config.yaml
n_layer: 14
d_model: 384
n_head: 3
n_kv_head: 3
head_dim: 128
d_mlp: 512
vocab_size: 23304
activation: "geglu"
norm: "rmsnorm"
norm_place: "pre"
norm_eps: 1e-06
positions: "learned"
qk_norm: false
attn_scale: 0.0884
bias: "none"
tie_embeddings: false
parallel_block: false
init: "normal"
init_std_qkv: 0.0148
init_std_o: 0.0
init_std_up: 0.0148
init_std_down: 0.0
optimizer: "soap_variant"
lr: 0.00341
lr_mult_qkv: 0.5
beta1: 0.95
beta2: 0.95
lr_head: 0.00906
grad_clip: 2.0
warmup_steps: 200
schedule: "wsd"
decay_fraction: 0.796
decay_shape: "linear"
final_lr_fraction: 0.0
batch_tokens: 131072
seq_len: 512
doc_mask: false
train_tokens: 458400000
steps: 3498
dataset: "wikipedia_en"
Each number is 128 + 24 x the weight over its row's rms, rounded and kept within 0 to 255. Layers, rows and columns count from 0. Numbers have three digits each. The size before them is the row's rms in percent of the matrix's.

# layer 5 MLP up, 512x384, rms 0.0948, rows 89-137, columns 192-287
088:122186117130115132108116130102115116144114096125156193082119123127107127145081124114162170109125119120123105136093115116110095101160138115157131102143130125085093152160119118184119141100138108070142103176163112154158141123134106124140143110107165118087132118092098127106135146151102119146
109:139122129147140120125135152102102100114098127146119137156092143113065148151136094165173104153124132144129107135124153102168155120150126149108129144157113113118147124152123115132158140090117159098145135131139097139162142162123144125094108146083112176094142142136112132122133112127164130134
096:102113134108169173129143138123144122128143130099173124136087134148130114134158113140138135157075118148121125127155108129129122190148153135148123128105152097097093146137140122156157110105134112184108115119110141110136105107099138124092170150135093159117125140132127058107125153101122134074
096:119113115088102158129133117123123136117104167097121132160114100115144130108104120140142151136126115145157124156137121103132140145113145140173126133125095146154147113118115132137140098161152101101131102112134120099129119091132150083131138117166126138142175126116146158111105135138107156077
106:139138146085131164106110116149124096092124120133119103142103121156123111100098119082135106151174114129135110159149179157125089122140095151085092096100148114150102157120143119141136128149172129131138106167143111094099122127128172105122166123147160070110108160124138125154102125156112146160
088:106088117116154089145157171131124100137119140119154112112144080128144102136147078105079144117114125127150112147146184107126114095108102095120128130086185122132131148130149133135097105161135138115158171107124142137136125147180127156123131106108131120144099087106122154183103149132134105158
095:206143157100164129146169106108091139119129088125083135135150128076123113140155102085164103147134136118126112138130103133125120141094125160124145124148142057132149143119135153119089154148125149132140164158118116147135171096120146130163134139136132120130086079170121077139093111129119174119
098:139146107097156151114120102132086145099125147112138109102100158085100114100125170114113151074080103167147144135132090150148089140179139130108106133139137124109139129073123104092130116150112147178141089115124126098134170125145127147126131125112130109140141083118123083115103107147085120153
139:137087106146126095160095137117119130121128148140113122115139139150101087100127112137125140124180122136110117120084115150129108121154165144143091146121145118120134119174142142124133148071136160131098121132157149143086140105152094114132115133148209109131149141131152133115153159172075128092
117:113137118143149139099172116149133149127148117137157128150134146147170147128167127108141113153120141132172124169153138099109161132143170154180105135100156111070083177134112166085123137145118139137149081161144118147113108163120129152143123135122082065135130118147110140148137103103150128131
101:104130164109145135134169107137130195124153117071100137108152106172153108152166127096164139148120119086124126151114138129118119138158114102156107142145129111100139134140118103114102115075135151142097107135131183103109147120083120170141133123158140132145101152089125122109104139122164108082
092:137159133136112175116134112131125090134137124136130119142129122158123106099113135171109147137101132101110117121148112098144067200088117087135147100120158118153107128110146099107104124108127084169128151151131140130137166133072121114138090139123113124113121101140151127124117146124134141100
090:107128117159088114109148103152115095135110137156143132166122111101112178128108137125148117133113109173108120139163119073148157134104094153125151116110112140111111125101100102117161108143126111126120124143104118120116155127115130151101111115130166136091122115090118123113092098119137174152
096:116121098109193158152153095098149173089174159141152132107128094132124081166118101108103148114178134132178170167113150124161112137152154119142128147127107110140140154114067137158164150120148130161116122108092120099136084147118152182148109129150124141141116095133165150099139113113101144117
101:149129125167103120154127105160139104074142152092122122145112116146123137091119156126088091136142120160121101096124134143132156141128115112140123121130164095168117140112138111152130101141106141107133123068152118172127168114167130160108126120108141129144157190150145088117124087150109121138
089:138137126152130132136092143123114137148126145162141095118113131110152154108105173118077124138097079104130128097140108136104116112118123130136114138115132129118135146185150104133154128133126149105129108075094130124158128109088134135152146120146105130146156145122099118139138128146110154128
093:166117150135117116135116146098144131077145102137124102136128139140092125149138102123126107130194109137107108082147112112163131191133102140123127110139149161130117112161136102114100106181140133117129144138110111164144137137155152139129162120095148118131130122124108122113189149127131162145
089:170162115132121142088142152146169168152137122151136126149162101168087136130109179126109148091108124108108107119125119108083144146120140122147151130086160169149135146122139100173108118107040122137125132135126137129128091147136059104153106094115160173125108148171138194104127125161149136118
100:134127111142091093120102142100132162102132132155161113150119149159104101090108149114091137117087054133133149132165124130137098142141097154131104072128147084149151115120128155152130155138157119127100147062112126133151115113137101096118144099114098074097124193136114157153054153134133127147
088:138107141129119147102115115108139149088099142110130132150124145136171080121162137127117115135120132114123105097136113093128125155117113124142098148157164116077104175153123159144150117101137133109171128126143107143129157125126129111129151166168144103140112139110138098139145152116104148121
090:154146140123061109153109100099145116096149062145135139129125131152134146092126138097132104166137165154103145119133141103099144124163120078121101098079137128143145141110123112175143074127128139149095134157139157118131117140148141109128134148137132130096104132114095150124101140079145153156
100:110103171107208126128114115090109102105193130123149117097137144082150146139185125144131160116107132140127149099084137122122132138150112166115170111125121079136160135090164136110127114124065117132187128112111133101141097122153125148188173124131098101107122121125124132165098122143128190083
101:107124110149109111112114122156121157108117089104111122131148104145135102140177114070087174147093101124122120157135131159120150173115113093082151115092138136132162124155128114127102111177105103136134132097115120141144148170162149133132105133190119139129164130113159112173121155113123116131
096:143119113133122154085157127157094112128144152115137143145116144091165121137145123204164139139102132139141141126102146132122113124131105170141100087100080134099152171167099139121171115127141164134169153109105139138162125106154133151180124131123122101120127108120085129135046147134131116113
097:133105139100098121124154138124126137108108135098093114168135096182143150130142130119150122108075144088131138146129131138106139117165124151136078133123144125088122147101154132123085127132115157109112202093092138129113109098137097130117111117114176106123166123092156123096098105115123104140
088:143150119134123114120109124141166142083114124141165164132126150155101130117118097158118172162103119120125096141155101114171102114126170111152139071123149125105092165132112171145135141107125082107157124140140090101125136129137172092125157100110168121129125098140098133183161149139087115108
124:118117102133134121105134144124179132105129169124103127160166135088141126131113137116139133139109115128103119162135143155100136138166130111106143097135120162145079099168118159104142159120171176134122152100138189123150144106136082089173127119144168133127129109173104167163091117157121098115
082:133130111105135123143130103116124154131145091137129084129107081144111135105164110133134140164111126154157122147172164094098096118156131123124096146112182156154129148138114123124118153122121125128122126136093180141158082112163114130130151092103132150113118096104092124122104123119119120131
085:089135111154141146098092118128128133130153137109137156108089121139157091117116149155100148117131120097136120152125114085142120140192171070075096112118103158118141082131125126134177143147131122090163099148120123126178121111100100128117150143135124138125141096149115138129159161125156070137
098:134147147081124142151125139145122137169103155124135149135127144123116101156155107133147124136145144164135126129136099146138116132118134130149142153110129159108142133117136165080115142132165140139113158119104083100143150124146153091109114138088111139128133106112125124109129165135087133142
103:156155149127140103076134121110088144107128085087127171136144136105098118145102148178169128137149150104125193103150065144125123185083129165140111161117084083173144137135129127114112121132149116145131119109153098162120123121151122118179157163103076122118121119128164138135172119124129107094
097:167115133111073086140093084136118156122123129126144107124108171171150087090187085123140124090161103141162147147127119134110118149124150127139136088115143132134136136150108085138134122141114113143142094158127105159143078128123106126129121114078108080175120125147119093078142125106090114162
100:186136104074132141157096139154142136138171087111121130119139114162140123082132144125089192134136131115137146120111167085106188148107166131126136138136130094138089137171092123114120111119138135130137129107129147106124090163151121148139174163110112142149123121117132118132117143112120174089
094:151105161103103115099123100108169111157134131130139124082089103142097102082119152111118125119119144131115101159098127138149119111101108126104111099183161108122111131086098123092110148140114111120134128133109106120136109131141132092129111112120116119151126181114153132127125116160142085137
100:101127096100097053144112128112133121116129113105132148122131138111167150134101109110127158131049118176149076162157145143162138145134105107126145111106132133154074133129156142118152132114170138098171128165122127120100133132096103127137115083118113094146116108141135142146128111105128126143
089:125141123127114136115116117160112103127120104144153122114136106125104084102065147136148129120118149118100128072132116114116131130127066109107131134132090184109107152136098134172123099118128107162126161164118134139138165136125137163113149166107088126103114150084115171138124087128110110154
107:139081118118157162110122124149137135103136102147112116141126108128159135101099107138106131120103138087101208113100104130133116123168165148134137139131139084121146116064089170147152134108107136189119138110114119124122067137091120091113174097119169108126132132135138141123105154158099134117
089:116122145186102098103113142109148168133118105103112181142121134190125107157126162116113129131140110109124130147148129101151127139151118094106157091141120077141123087130196158112127159112100154154118122089101163103092131123096114109128135099118101126115107125135126082157160156107144112086
094:139137092150132094107161102150123165187134148073133106138128170152135157137141131156145129143119122126121099147106161107144118134093126093140150144114134148143185100121103102137123115150112112086153088117123136100090082123102187141131105177159165161116139083143155110143107100160113164093
107:099096086095129107075130127170117123170122156106099153134111061115099130077119132123144138127142148104139139151101120138173143134131144117147105151128160159152075139125136113135071112138093163146141174112099144090144101120115146111116118117136116112124154075106151091173107085155104142105
108:117152112156136101142125062116142157173112163157134089058169074142121150104119116085063117111099146167116130168115139157158142140091138135147125099114178110117129118156132143125142147148153103142108132123119152098150146105129109153106122139115066148089154121148091131126142181119116123136
088:094123143138081156158103127114101128122105138101076116101178105095147135135093139152150095174144114156125154134144119123148202106126141139095178107134135177145115140103095097102125172139100137118161149148097081116121150088114092114137149104105128106070137071137197153132156131082077187164
100:138156117092129124103086140156117102115127130080119133136126132143122131152174170128167148124100129126127126096092106108139124117086169102156148119123128124195100105141145160120115131100146158110115141116166171144131104141148117177160173141141148159136124131097156097133114161144115124125
104:161129141154135079145154094113159158119094140122097096133094160117126089080153120061142153112095104115095156123119117136105138116109116141147149129159122143119130162125149100149122118103120138078144110127135112143168093121133146162115122147116125115145158145116158142149164098180091121132
098:134125163140135114160093107096164122116145103151079128125129160169135160137125149090157127114094079117124107141136099125132164183138107122145125137105137109108139153174160108149100154152091145165095137152129135101137099070104111105087129128117124162115106126130146073167091145152127145134
100:165091168092134143147122129149111102140133146110080096126112104116116132164166120109122100084128121133153109139091101112118128085131118117103122159123143120189089111076105149140166105146114139152141128132146098147133101129123131155106115127113119087117092130126151114139157094172141158126
097:137174122119156156080144162127090161132137107094112127117141120150114145133146117147117095143140123128115113135115087189166136160122141144138128126140151154157161116129109134100120164100152124097158121118115136133150126191145145130149133150139115151157123107159089133058117140112143164085
094:079171143149178120123136128134112164122130107115122092115145128121103155167082128102185100128087149145138117105111112127119151099152128142127144088102113065148104155141137138114131132136086135133126146149129161133133118139118124114115155125113132084136123116157127075147101153055139155126
091:125064140094110117141142134165184135163138149130099109129158143152099143155143090125171140165161148146135168078121126126142126152115143095120160099147100163089136129133158152159156116128128152116111126117158108114094149112125130133125180106107122065150130117139128121125122133128110132143
# layer 5 MLP down (transposed), 512x384, rms 0.0913, rows 89-136, columns 192-287
095:116145142140129120124147107133084187111134149137184116095120097118130107107109115143141126150104119158155140128111160096128111152105115146135106144143121077099124114125103142144144140137075099120158148088145142116121158103147121149156137108093130115121120126131077136100144120137115120168
109:091105108100141145140141120074149119144157144132137122122125112122126102121094122109135113093076125108165087098180122162135100111174116137107128118104158142123159136091135121143146130121135104096134130118147120132106129133137136065118123107125139124082130129122115156151131142122116136111
106:106104141138131079100114114121117121078114099096123122125137180116146110061121135099109101160126134102163129149113109151076103152128156125092107147166106117119149143159139098124110091130145150188144111099115105185144135117175139104163119100093113122101122129133164115111140142096165181116
098:140138127105118144113135133142122112166150093141121145118145180140111092123148149126107135158118109129126156100145106131151118109126136118097159149095129117146091124128130137147116125120103163121113192101099081156152163091106118124127109134086126122174121117163129119140130110114136118206
100:144105145098153131122097097101098104165125148152144143116145161136100160129141128104136144119114121145107114150128169101140086108111128138133201166124076080132121184186078146140136162122144146142112181166113128150163112120104115076191139122128133145138118107120124125114138112107129116122
095:104120139125112117092137112142127149135172124102091121106121098156128095116126125135096129099104135139085130128182129127157136154152109088124127112080124132146171129112109123204115163146118166132120146092162112115112119114147142124136132130087101152107118154090159103152113114138109102093
101:103115144190034141128152103090145089137142140107085106121132169130122143116136111146151138116142123074093080139158089082123166138153069117155081134129105129145096122182119138171156132100121096122134120086150085120140166160126164125143146116122110136127111126131140123150097101072179116153
097:144123126126104156115125164147122133083112138117146111125179144102145130174075127125146129156105126108132139153127130120132150122137137155156198130127172102115130164128140098147103146121124144131139179077119152160126107145114106132154125108110158174123114152105133129150134124061173129090
113:139136128149146150128107134136151134144138126138130143104138140117109128114105102150154126124153134137116117136094151137125146143162117136099143136133145143141130141164147101117143154148137147113179184156136123166108126132109130140149102165152082119094069107121153125128125119165148106162
093:131153141120125098115139126110131167102105111197118151113121098103063157092141087120124123096131094127165076132112194111132139155123116145109103133117141130128126144077065146152087114103100131091140148109161110137138133133137155137132116109146080123119094146106105102120117121157132134122
104:137134165149125112084145127133094132148087090121126103122111111149119115102115143146158111150113166091109162120098106087143154168098129113154128130132157160112145120122136096141150151104140102133116122154129154144077141151080138121171110134161187158123097142123105145133120151136114138104
099:027143104138137154082134150166096136121135129112105098093157130127157101095109135140138099158122129131088159118107100146153146144133120124123090146112122135074120105134148135114108133085112160114118123152126131160120142169163106157149121163129111088123068134121141142126110146131128136132
092:147152145134141124115133154118143138080138098099144108149157091113114147101136120128111133123104185107146136092111130136116097128106115133141170115140154119155136153095102147099108145122149110133139178143110171127107115125120171127159094145083142124178096128084135135133172150138166132160
103:132095137141102171130130163137124139127113142114107106117135137101069107134101135125132093101155108145140063154145108151158146153135107140107105094135155124128141171158114156134116102145148109160117151116150128089148147145129095111112120106091147158138205139102125082101111117140109107126
106:191126108129152147100138088130109095109153188119162155116138134138117082122171138130119166147147137117119119127133107124091088113134141115172116145090131110157127149134134143150106126138108099104138183118113029118118120151115141142100132122148163142129101132139130102141105136162084136136
095:152089112089114117157127131133133154120119104147109136122062145140119118144110136081128095109092118112133146139148131161120169153140078124107103137113129149145096083095125181145118143173122166124124122124144109133131099146103131117181091148090140133118121141099082114102120121099088167101
100:146106143117095109143101118143117100133064142126118133159141162133112145109118134144124130103122120114151073151149149101118132149171122103153142133140132083146111068100117135117151166161128098129152094096106129101143119113132135141143106137091126069112131137138138129122129089114160130081
090:118129130168106155139134089104167127101120150118124089133176139133122143149116096116152178132164173131156108118147139085130117102142163122114077119111102080130086135160136139109144118127113159080121155122126149111120144141132144097174142103092120124116108161111140115155135113108143125111
100:133132128123145138139133126113149139112109126137063148185125104132138161174142129114127101135159137146101148124147171117089156101109091122112184165088138161088138134132151095141151166142175138142152148155129126114140180091124107094118117157143141187119127134153078128140099075130152132141
096:111133150184131151159139125142116126130126124083150124192115120170146107104127099128123140106100137133073117130110125164148084104163079156179185126129143150109154116109100132139136102114132129161129113133086082136189123124112156132156112132097120103127135109132129110164124137131130102141
093:161161135100099103108125141154163177134129143133119123147143124101103164163135130100180136104122079136123131164166097126114128127117102152123141094103131137140096151105100146124123177165165130159112113114115148145178091104114114111079119099137107148132127167090095147113121127122125081167
093:136164107127123103113141089123131148134114151165171117135107139150140054117110098118147146114116096124133129103142124094083110141157147122143170170135156079180165086155097119144095162169151108131128122106121116143138135147137111093148097130121143151113107137089076141082152140155109136123
105:112117152146116154141176132125117065167136136145125115112137084173143138143165114124127151178099127129116141095155132120122150133134168081105159129125136132181149137159152135136135123120093094171121142107141064156126154155105088127148121149094149127120146133134119100125131161132102119157
105:136173099105133102079114117138165110146130124157134135111119072188197075131132134126114141134096128129140120134119112117103092153155122100160120137128130136148121129139128160145096139133127083108110122139086173101087118122126153125149144182173098094096156120171123123134132164115075130117
101:105163114156118112167144167139139128128128077100157144160146151150115091112146136165117166145155156107091127120141152129132124149147138129114175138111141136126106108138102155142115122097119106130116076130125142149138149143128151142101157138145112143138119150160129150125111130096089094209
107:101116137135083106136128102111124142119108139158139095158125138143124142120132141148124146114136116113147124130126146121146133149130157172112175147112129109145122108116126125126112164121169128156113146125117137161170137128074133126131153111135126168134197128095140147163102185119114140125
107:161110115107154145159135132131125115141143112132135139122116131105125112094132133123137165088109108098124162131098129141159141151149117171115113113137141150089106148119089161090149116146087183134133162135143157198045068132135156135125118116185158121155124116123143149125131148149098088093
097:121168134160113135123136131117164104111173139125138149080156117141120109144142136102148111116109094120153092130098115068122113081116149131173133149122113177138163136123121129128102152137142119104114183125143119117131119117136115159143115116124129098114107140168154096124143118160152088147
100:117134114115138135101156157129138141153101143124131147111123115112109117088122141148123094098158156121122136140094146133107154108170153114149142120107146108129163121132109123100183114111157166150136160109135110111142142118090142153113116115147145178150119136118121112129136113100140179158
101:131125134149166084119164089133140096154099129126095125142130152171104105103145159142093133144121098127119107143152133114164104095135145115137070090131132071129122108106103139115117115107138110122147127120156170125124100175146159128172122116124132142133121098091151114121162172099131094132
101:134116152164178120159134111124158127140115160131117139114133133106127148097145122111138140134148153143059148134154158105110144163131155133125143131108108123150161093148148110146178101115107117114087127172146124118125120119110110149099139154143119105157092126062111149138081154124113137155
098:103111126167146118108146115123124135113090119133139115125125170107103137120172114138128148111158112122190142177129107118146133096116120117120100127127117115119127118110109135162120114157177155097077108101119118118167144175100099140106105126145129178127106138127127139120139175113119120170
099:102127143159125130112144101112131129136139098130138107101124110133129108154132142125132150128135142132143128132131114120132145114145159104139107123134104132133134141120156112159148136112108121136139143096105098133139103107175139144097134149093092140105151144184137106155156124131116083153
097:149162136132151146159146119111116129154142123116125109132143106117105114187104142138123133128151121145170111133160125118100105159165112126112128126131148129153119111161144091168145109144081146154139134141132150098148135131163148140121111133147135118138136127113080135140130144123092131152
100:159116161109107088103145134097119136105122115098134121138095097118166118124089129103136109162134153129119160141117145192154140127118153189087158150111126111118118158121121108114145136084142098117111147157105145080134133121166077147144104133106126122140127077121130123152187146115113103092
099:140140114111146134118130088139130147122078148146121107150143101126134142124109150116138142084147171091119122160128141114118122144119097135124138121155134147106167152131098102143130157152112107163110134100078125123129134094126114126142136165100151107095128109118089166145132157114149105084
101:123160114120117101115126099168070169141095144097110124129081125138147112147127187161164151122137114097157133183115116151097148135142117140139136118146142083152138164163152124101116112135152081119177123129107168112116125110146117158091121155136150137111069110134136123099141146123135140104
100:129154127127091110155154119126116140131136107128155159122132142103151138134124166165113114134122162124137128100118122110107126155114168153138114142116153140127114121103136128108138120172162120159148093130121139110127152116129148143146079156093102123128156140082131117113146106105127167089
097:149096141196156132093109099126107121145144108128093162132138113139120109158170117123111123140151137138143087117133145126163129104118116121118131099098094111134136140125104117118128112148130131087120117101121133105111151113144134168118106121087180136095132117194117111153151126124101118084
100:125162159138140129129134158091134157087140091137102085143101107098157125127110113122149128081120085123132102152096147100131125139122119175152114146087144111144086125141169183109145109127127083118151146110129167145154131121112114144091112156080137131121137125147119153126135111091146163112
106:120137199113125114078130101122145123140157148160119130112174147113135123107138099112146124136093101131130151166116149118126157125112100141147158135096133148071106151108143136144125147124121135140139136133189115117129151122142119118132129111133110105141135143127175111069124169063152114118
096:120145125129126138136128152099134137105112130121107106139166102145126145159170131116140175134172125122120103126108146150143141128144130111111124161102129127098112141120139120113130126100110105129128103133111091141158100157139134089165106174163136137158162136102113103108137144096137142125
101:115180101119152097154120117150122092135145161142126167105118157125164129149108134139128159111161125120104122129095125111130137141175153113160101178130142147132076084141171126120101152149103097104117115094144068140144111118121099177109147107125144137123142113105100147154128137087159131116
101:078113173174121159142141108119118121143138125153157122124121103137129157212157124164142122093158168123150128122110157140129156117125129111113100137148131128145109139154098174104156101093096164147157172123099099136099102131167130110095111104138166154130102138161127171065152125144179132148
097:094092110141137112107148121147077125123121116133123147119111129109138127104114117125137129120113137114128130145105125099152136094124114125138126144114113143134155150100169090123141121148128125161160096131125122138122139066116136144112153146126133096162140119104158160149176065165150134120
096:147189083106127145102152120083105133113129113071137096130118137195130113100107138169176139138099109140148130127126120146129118131170157145130111142078123132145089172117124119132115216115096131119082150106117113116142114111164105143152133125132111135121163154161129138120113149125110133119
097:099137100110178166114130128120114144128138129135124145113140139145129162155122103140144113120128120146134124104114095120140156137149158129112099183110148129166139121121071093134151140126119082101135150120136119139124112149172114162145134130111118121144129168130106156146167098133168143083
099:130156138160115141165099125153138102133168130142147113135098122132160127135129135109131121112128122150141142105109120119131131128136117137135101120115167137121135082171089122098129074103103085138147123130128114118100141118105144134143136119156141151133152122084133130145144135143121138138
# layer 5 MLP gate, 512x384, rms 0.0925, rows 90-137, columns 192-287
105:110111169160131106100150128128149155151113124106126121141143125121138147101146133097081109070159117086144134117154114159102082151111137119102107128132132145162128123124139112114088115111145150182154182133118122144125151103155160127191145143141165059141108126086119139161133132155151114134
100:144124129122151103091081097112142126150152121151116084187082134183119074113122100143118134108130120130150112111111117169133139153142150126136124111168133123152100143131150122172128119090116097153093133156123109115097054113100106102156148107132129100086105148133135096089110113124140137144
098:115140164096127097141127144144145111149121121113133120118104107129137117142092148134134140131152127115096130099066121133083090091115161124127116130086095121156140126125100197142132125118160140132122106111122127079107095130151092112175119095123090095157120110121122104132131131136118143119
104:131119153122145118168063116092106079118150140156090136129100125107123151134113129108183144145140100126102160118101101139165096081095125140109095116084140118127151147164088073143083138147134097114151112164113121114143140109126141159146159112091153158149162090110140156138113133114144134149
094:121106155124147108125144080161098148135135130109119118155099091159131112082123126121075140149147138089123119121129165139111187134132136104146121152124166134115118123136139154183164126138106143103109167095162124149120139162140140115072163136104122126149132149133144136142124135128119094083
093:120142128084181117123137124153135152161118123151127130140163099127111159116112149153120136129116155113144150089141166133144162208145167070135128141127128152092121104113110118114154126135110161122109139144100181131130105134142089142120106124129092123163157162093169119102158118182084091093
094:158102106084099172151099100172154110142154127143091113171101113172139114159146141126067138099129088116127090135096140117098129114103128158150093107139137134134131127143092112140139163138113164132130153176139109102129158144144119150125132120142172101153133097081135124124138119155103094128
120:127117129105197177156098161128130113097144128115090123132082086149101096088120143098118137161146116152139124137110148128149109119152137142098127126183165126171141087126107099134121151136124120076124158170162138108137133120105125154121109156132178158090117128099135119091135127138129121122
115:096107126138123171172113131133135132109149137137088148138093123153121154130149100085084144135113102130112140097114144154141146161149123109139147148194122102123108139127120131143122114125130087172157143137136099153149130146147105167145157158129150155135113112164137131136116116122125145133
099:120142109117133133132149111123116169124108104156085144125151077138116106149124135063173094130117131120119147141142107134198108162164120127139115124129135110177118117105104121118110125140165135128111128123113154117118140110103127139129125108137168131150139110108165079108141123146156130122
095:130147117114087168128154122116129153143096104145136176117112128130122121165084120127171165132111127116156083151092101101149140146126123159143128128154116122142101123137115114127110097125119129117150132147131133104150070152110130113109150110117168125092074107130180128117163114152164110186
097:141138152140153132144120129113096141120150136111138146083134124125096134130094148155097129107165099117127064103126124148155189078158123128129152131122116136126158116159137129139127122099125096130173133148142107111118106121094100101101162123096116138107108153184106163118120122147082126089
090:138161162148109076097104111124127105153177166127120149174138146184119119117096117159136142166113146182114115135115085118107128109129128150110146087127112136114113116103171121113099125148115081137138089123156098130076117138118150135129148147139134143140148115119124116139106110073127116126
105:180121146110111129156125103146138098109113183145137111122145128145114106073164138180115135162134125166104105109127150155145114152116132128132107175125106102165132148097109125159141087157103081124146147086150100135158121162176143147135100098117120130127147132148142089116106100204100118096
090:129114093133150115126089107121166157116157152162145144113106158133115128150158123107150174102138150167142149148189151136134117094113104125170127137101106111093152114072120160122190133128076094115126158149077109096158131114103113139101132106099108144088120122109118097226117111138154151112
089:150113128142108142088151114139139150165160154149137130124171129143132156108139090164110088112151137116093123156097118141104111139122162134114144151111082122132159120137134121108143167133090177141116143148156159104115105155159123119184112156147129151138089169134124090106136120121155113122
089:132125112142141149122112120160133147146138098127157130144145192116138085143152079094158126150122159114157105103104109079132128127140084113094132109141140105143133107101141112094133119112132148137088134173134114148143094103118101119078137148091098144141124122153082092130084157098117135127
092:123105141119117131138131118170158151080109142103123136103102129125174130159113082101152141130138116094120129129132148136131113137123134134114132173147118147100169182107091069151156128141132156085119117135136143137129162178128132170094151195140126129140142122115146153126161135127098113116
096:109139135146130103151123110150136109135146131197082159098118133127129110090097119148098132119132139135139157124087160064131165106103170132128145123136122102147136144142122065156122122126091116114124148111120156085127079170105109136132129095134125098112172130137139138124155131148128149132
086:147110104115122126125155141107130148087166095147111144108152125117138130121153121146156105122134155117161133131106139130142116146121129147159138130163120162157131135108130126134162093137151140127099144160118167122068094177126145141159142185153129145109111111148124140144124131100128148120
094:143160132155157158163167124129136146122134129121102115147130173178115118125132128120109135161143106135158117135120111110120087142116109145109138099142088117165168128114153111166101132101127084155145112140140100125066166119136146112156088102162148119091098154143147135115134164158139122151
105:144118080143066106136122159149147120117141153120098123144120150095117099101135136127103148122169116138136117137103141131167099174129060154138133118075158140139137079116094108119111065168161121092116147146118089125153107103181111121115070094144112085122146137086142105123128175162102129154
093:150106153131122125147114110145143082128169130129139117150113137159102136111121159119141112127156129139145147157105117110143128103204171115141138121186133124126109111165132139103125152103148163173119164144153113132132135113140104109147145100113097143130116099165099114118158139115121129093
092:115148127113130109098172203146127140095127112104148144109129106139118122131154127131125116171087125082117179162171109153149166127114089134106128134142140151111136109130117121168132118107085138122132135119146124110092122127172144134114106129133162124109141109132141151126115121109142124160
088:168173116124110116068131137131169133143160146167136124119103113116111151122129103132103142131113123145086131135126103117133117182112105117152153094086108159148185147116122180114126151098089103125146138129187129117106109106114157125162130126136146164123111111174147136128117134145111143099
119:114126147141138154158156168164091136125170139125135155144165107133094155157124194108122122153161140154114117131134154164143116096083130130130132119114113102141152134139139097117122152145163113105147134142135109116186149113101122147128129118111109170115124116121117107104130109100084149198
082:122130158134135139144142109135114084151172130087136135112137134144168121122164112168178130132157144145116111109106119151098102156124148155156167107164119123112087152165151110179095118168122098134137153111122132111124146147098132136130152142180168106123117158152114121122165122131108135117
091:122127183138153132168075126129166136109139120121124124145131139152147150130147150095168140165121103118168116107136160130119127099063113160117123149117140113144126142098133105165081137122096120136084094117127150123117175121184105124144150122081125130073137138086127103138145110120103072110
097:140089160139131131127189125154113128142166123096162102105144110147158114091131141143169107147082158116122185118125109117180091151131138104117160109168103121200168116142142103164172192125177129134062113147182147082150079133163142138151131053119113113172149137096146126145111138132084129125
104:073099149161119159179157141153093141106141129159106160113144138130150136150158141101176126114128093106144132144114100133137169104164130155103160140128126110097088121149128133169143157150106146098148149127124149139107130133101127169115102121137142142111172092174110116170151122144118135182
103:137157143084168118150128097129173134147177139156152097121141135120134139090111098130150133161129101117115153183121135102086169152130100127177134143073122127128143117146071104120162124188126114155094121138142169136127157122139111151124139091139130134107135146128135130144153163104162125094
097:148133102075173115133139142097117119129157090087142089164137158161117123135123134168117114134132126163182158162137104122108149122155204142121150147127119103157128146144120155121180167119057127133159110100129161144126107139119123137140110137103113167140106121188136118125126107113117114123
092:091122123114155118130143137102122088157112096117138137122153135147106167156116193135141108122126113104111095123144143094143133162121093137148146133120120101170106096096162136122143127145146109108118126093149118106128155178144099129086124112132115156134130148142123121124179118124166157129
098:160097127106112105093112111101129130144121143146170142150094134092117124145095110130092148141106139146127148143115159129098143109116194160114124107111126184135105132117090143112135126133176074123116154143136140147133091137145114088119133112158100117189151088140144136097124146096111120106
101:145133098117141134121134082147113150118144120171141130113110125060124109157147163095108121130137124136094123132123075119092154157129102122139187147177153134156122139119148137105139150122140118179112154093127119066132148114126116110150148156115138118086153081140133117140108103121125085112
099:118157126124121107140134115105126152097110117097119137134118134162145128117090151154177163137174084137117125148106124130120095141170153110155163099096104133134187153129107126144149124127070116124158115108079123110159097134132102138136120132125183123111160133149133160122148158182090122105
094:121110129086133156091120130171162124127135168103110089127144110103133123109100106195147143126120123162153108071109145110130116112125155109159135125158118141172119106150100112138118118130147121105157135159143133114134097160108132126131115101114175178176153138125116143106111129168094162135
090:165119112104142105146134110156106125139151149113144107163140104075131096144155173126187123167063112115199126152143138137133155136113129119193106096129155168129123152158119131131109150092122118134125142135137128165127120139131148108117139123130135136107100151138110183082131142130127104120
116:094149145158126144139130108127157168133141108133155129183100173186145158128140134131171135109152109174144160137162098121113106135185102116135104134147104099111166125091109145090183154090108112133128111154133153126143140111123128150113156128121117139094107126120082135130170128093097132163
110:106138139112112147115128118134136129190152141149118114115116112169135127096152105106167091162064116143133127141128141115107153147105089140125146133103123160149150120142155121135183113165132094142137130151129151116143138105100087149142099091080089087119173155126138097117133171119103136124
089:153170121143096178149129164148147120131171132108098130095148144112150151119131103126139070133162142105136157116118121150140173124149130132135148086136123153128121135107106112096125118091117137140119132161163113122137125130131109098164151149133116126117110133164164146106100136083122170141
101:115124174089132119142116132124181155119152124143125114117108153154072116128147132062125108105115113078172153137134094144131141123116132132123107114110107131157119152111117104127112117099146082125132130135073116089140137110089118125146099106129128079140148130086119179125179124126101113131
101:089119111111133142125091138138126118170099152161156089086126107140165175168135124112120129126164161102130145163138132127142158094135135118121101147136138070116104130120142096120116159156129136145113114139105091107144172150114088115134090128123161157143100121152135132135138146085120141127
092:154154145121133086119130144120110144123143146161151112164135109130111141108090109145163086173145143091161164146147179146112141104122155131137093110171104102129121165112124122106142104092148101135121149152197137137076150145104087139114113154152113135084127162169117116125124180088141165118
103:145165137158128133117147126124109086149136172081099138159107134169151133145089165106105135138094117139110093161144113163136129115139160069169099148107119113153110149129120135153112151101075151065149123125114114099124103122152143144123100135109115142129134118162161171116160152155129122142
096:150099141143105137148130125136101137121151181122142089124090098150170088117170149121101151119148143133137188112147106136110091105112139130113129137103098121128115117135160146170133127172113136181116134137134092119119138099144165158124113128087164134155213149129117130107122143107082122133
095:110090144102142140129138125171140140122120179137100126157103127147129087083154106125127130123107133144120125171200097147116123138143171137138109115163152131135118158135162165144107135122155193113157078121173113124096110113144159152100111144117149089104130140108131148122122126159089137162
088:110095148121136075143135118138146141106181133120107142082131130126127165143160162105162105121092153103103108122132093146133099109121117127108124140126163119129106124123123103157133142085116150102103129136143153164113097135095101106123187082113115163157109141133090151144134156134156169129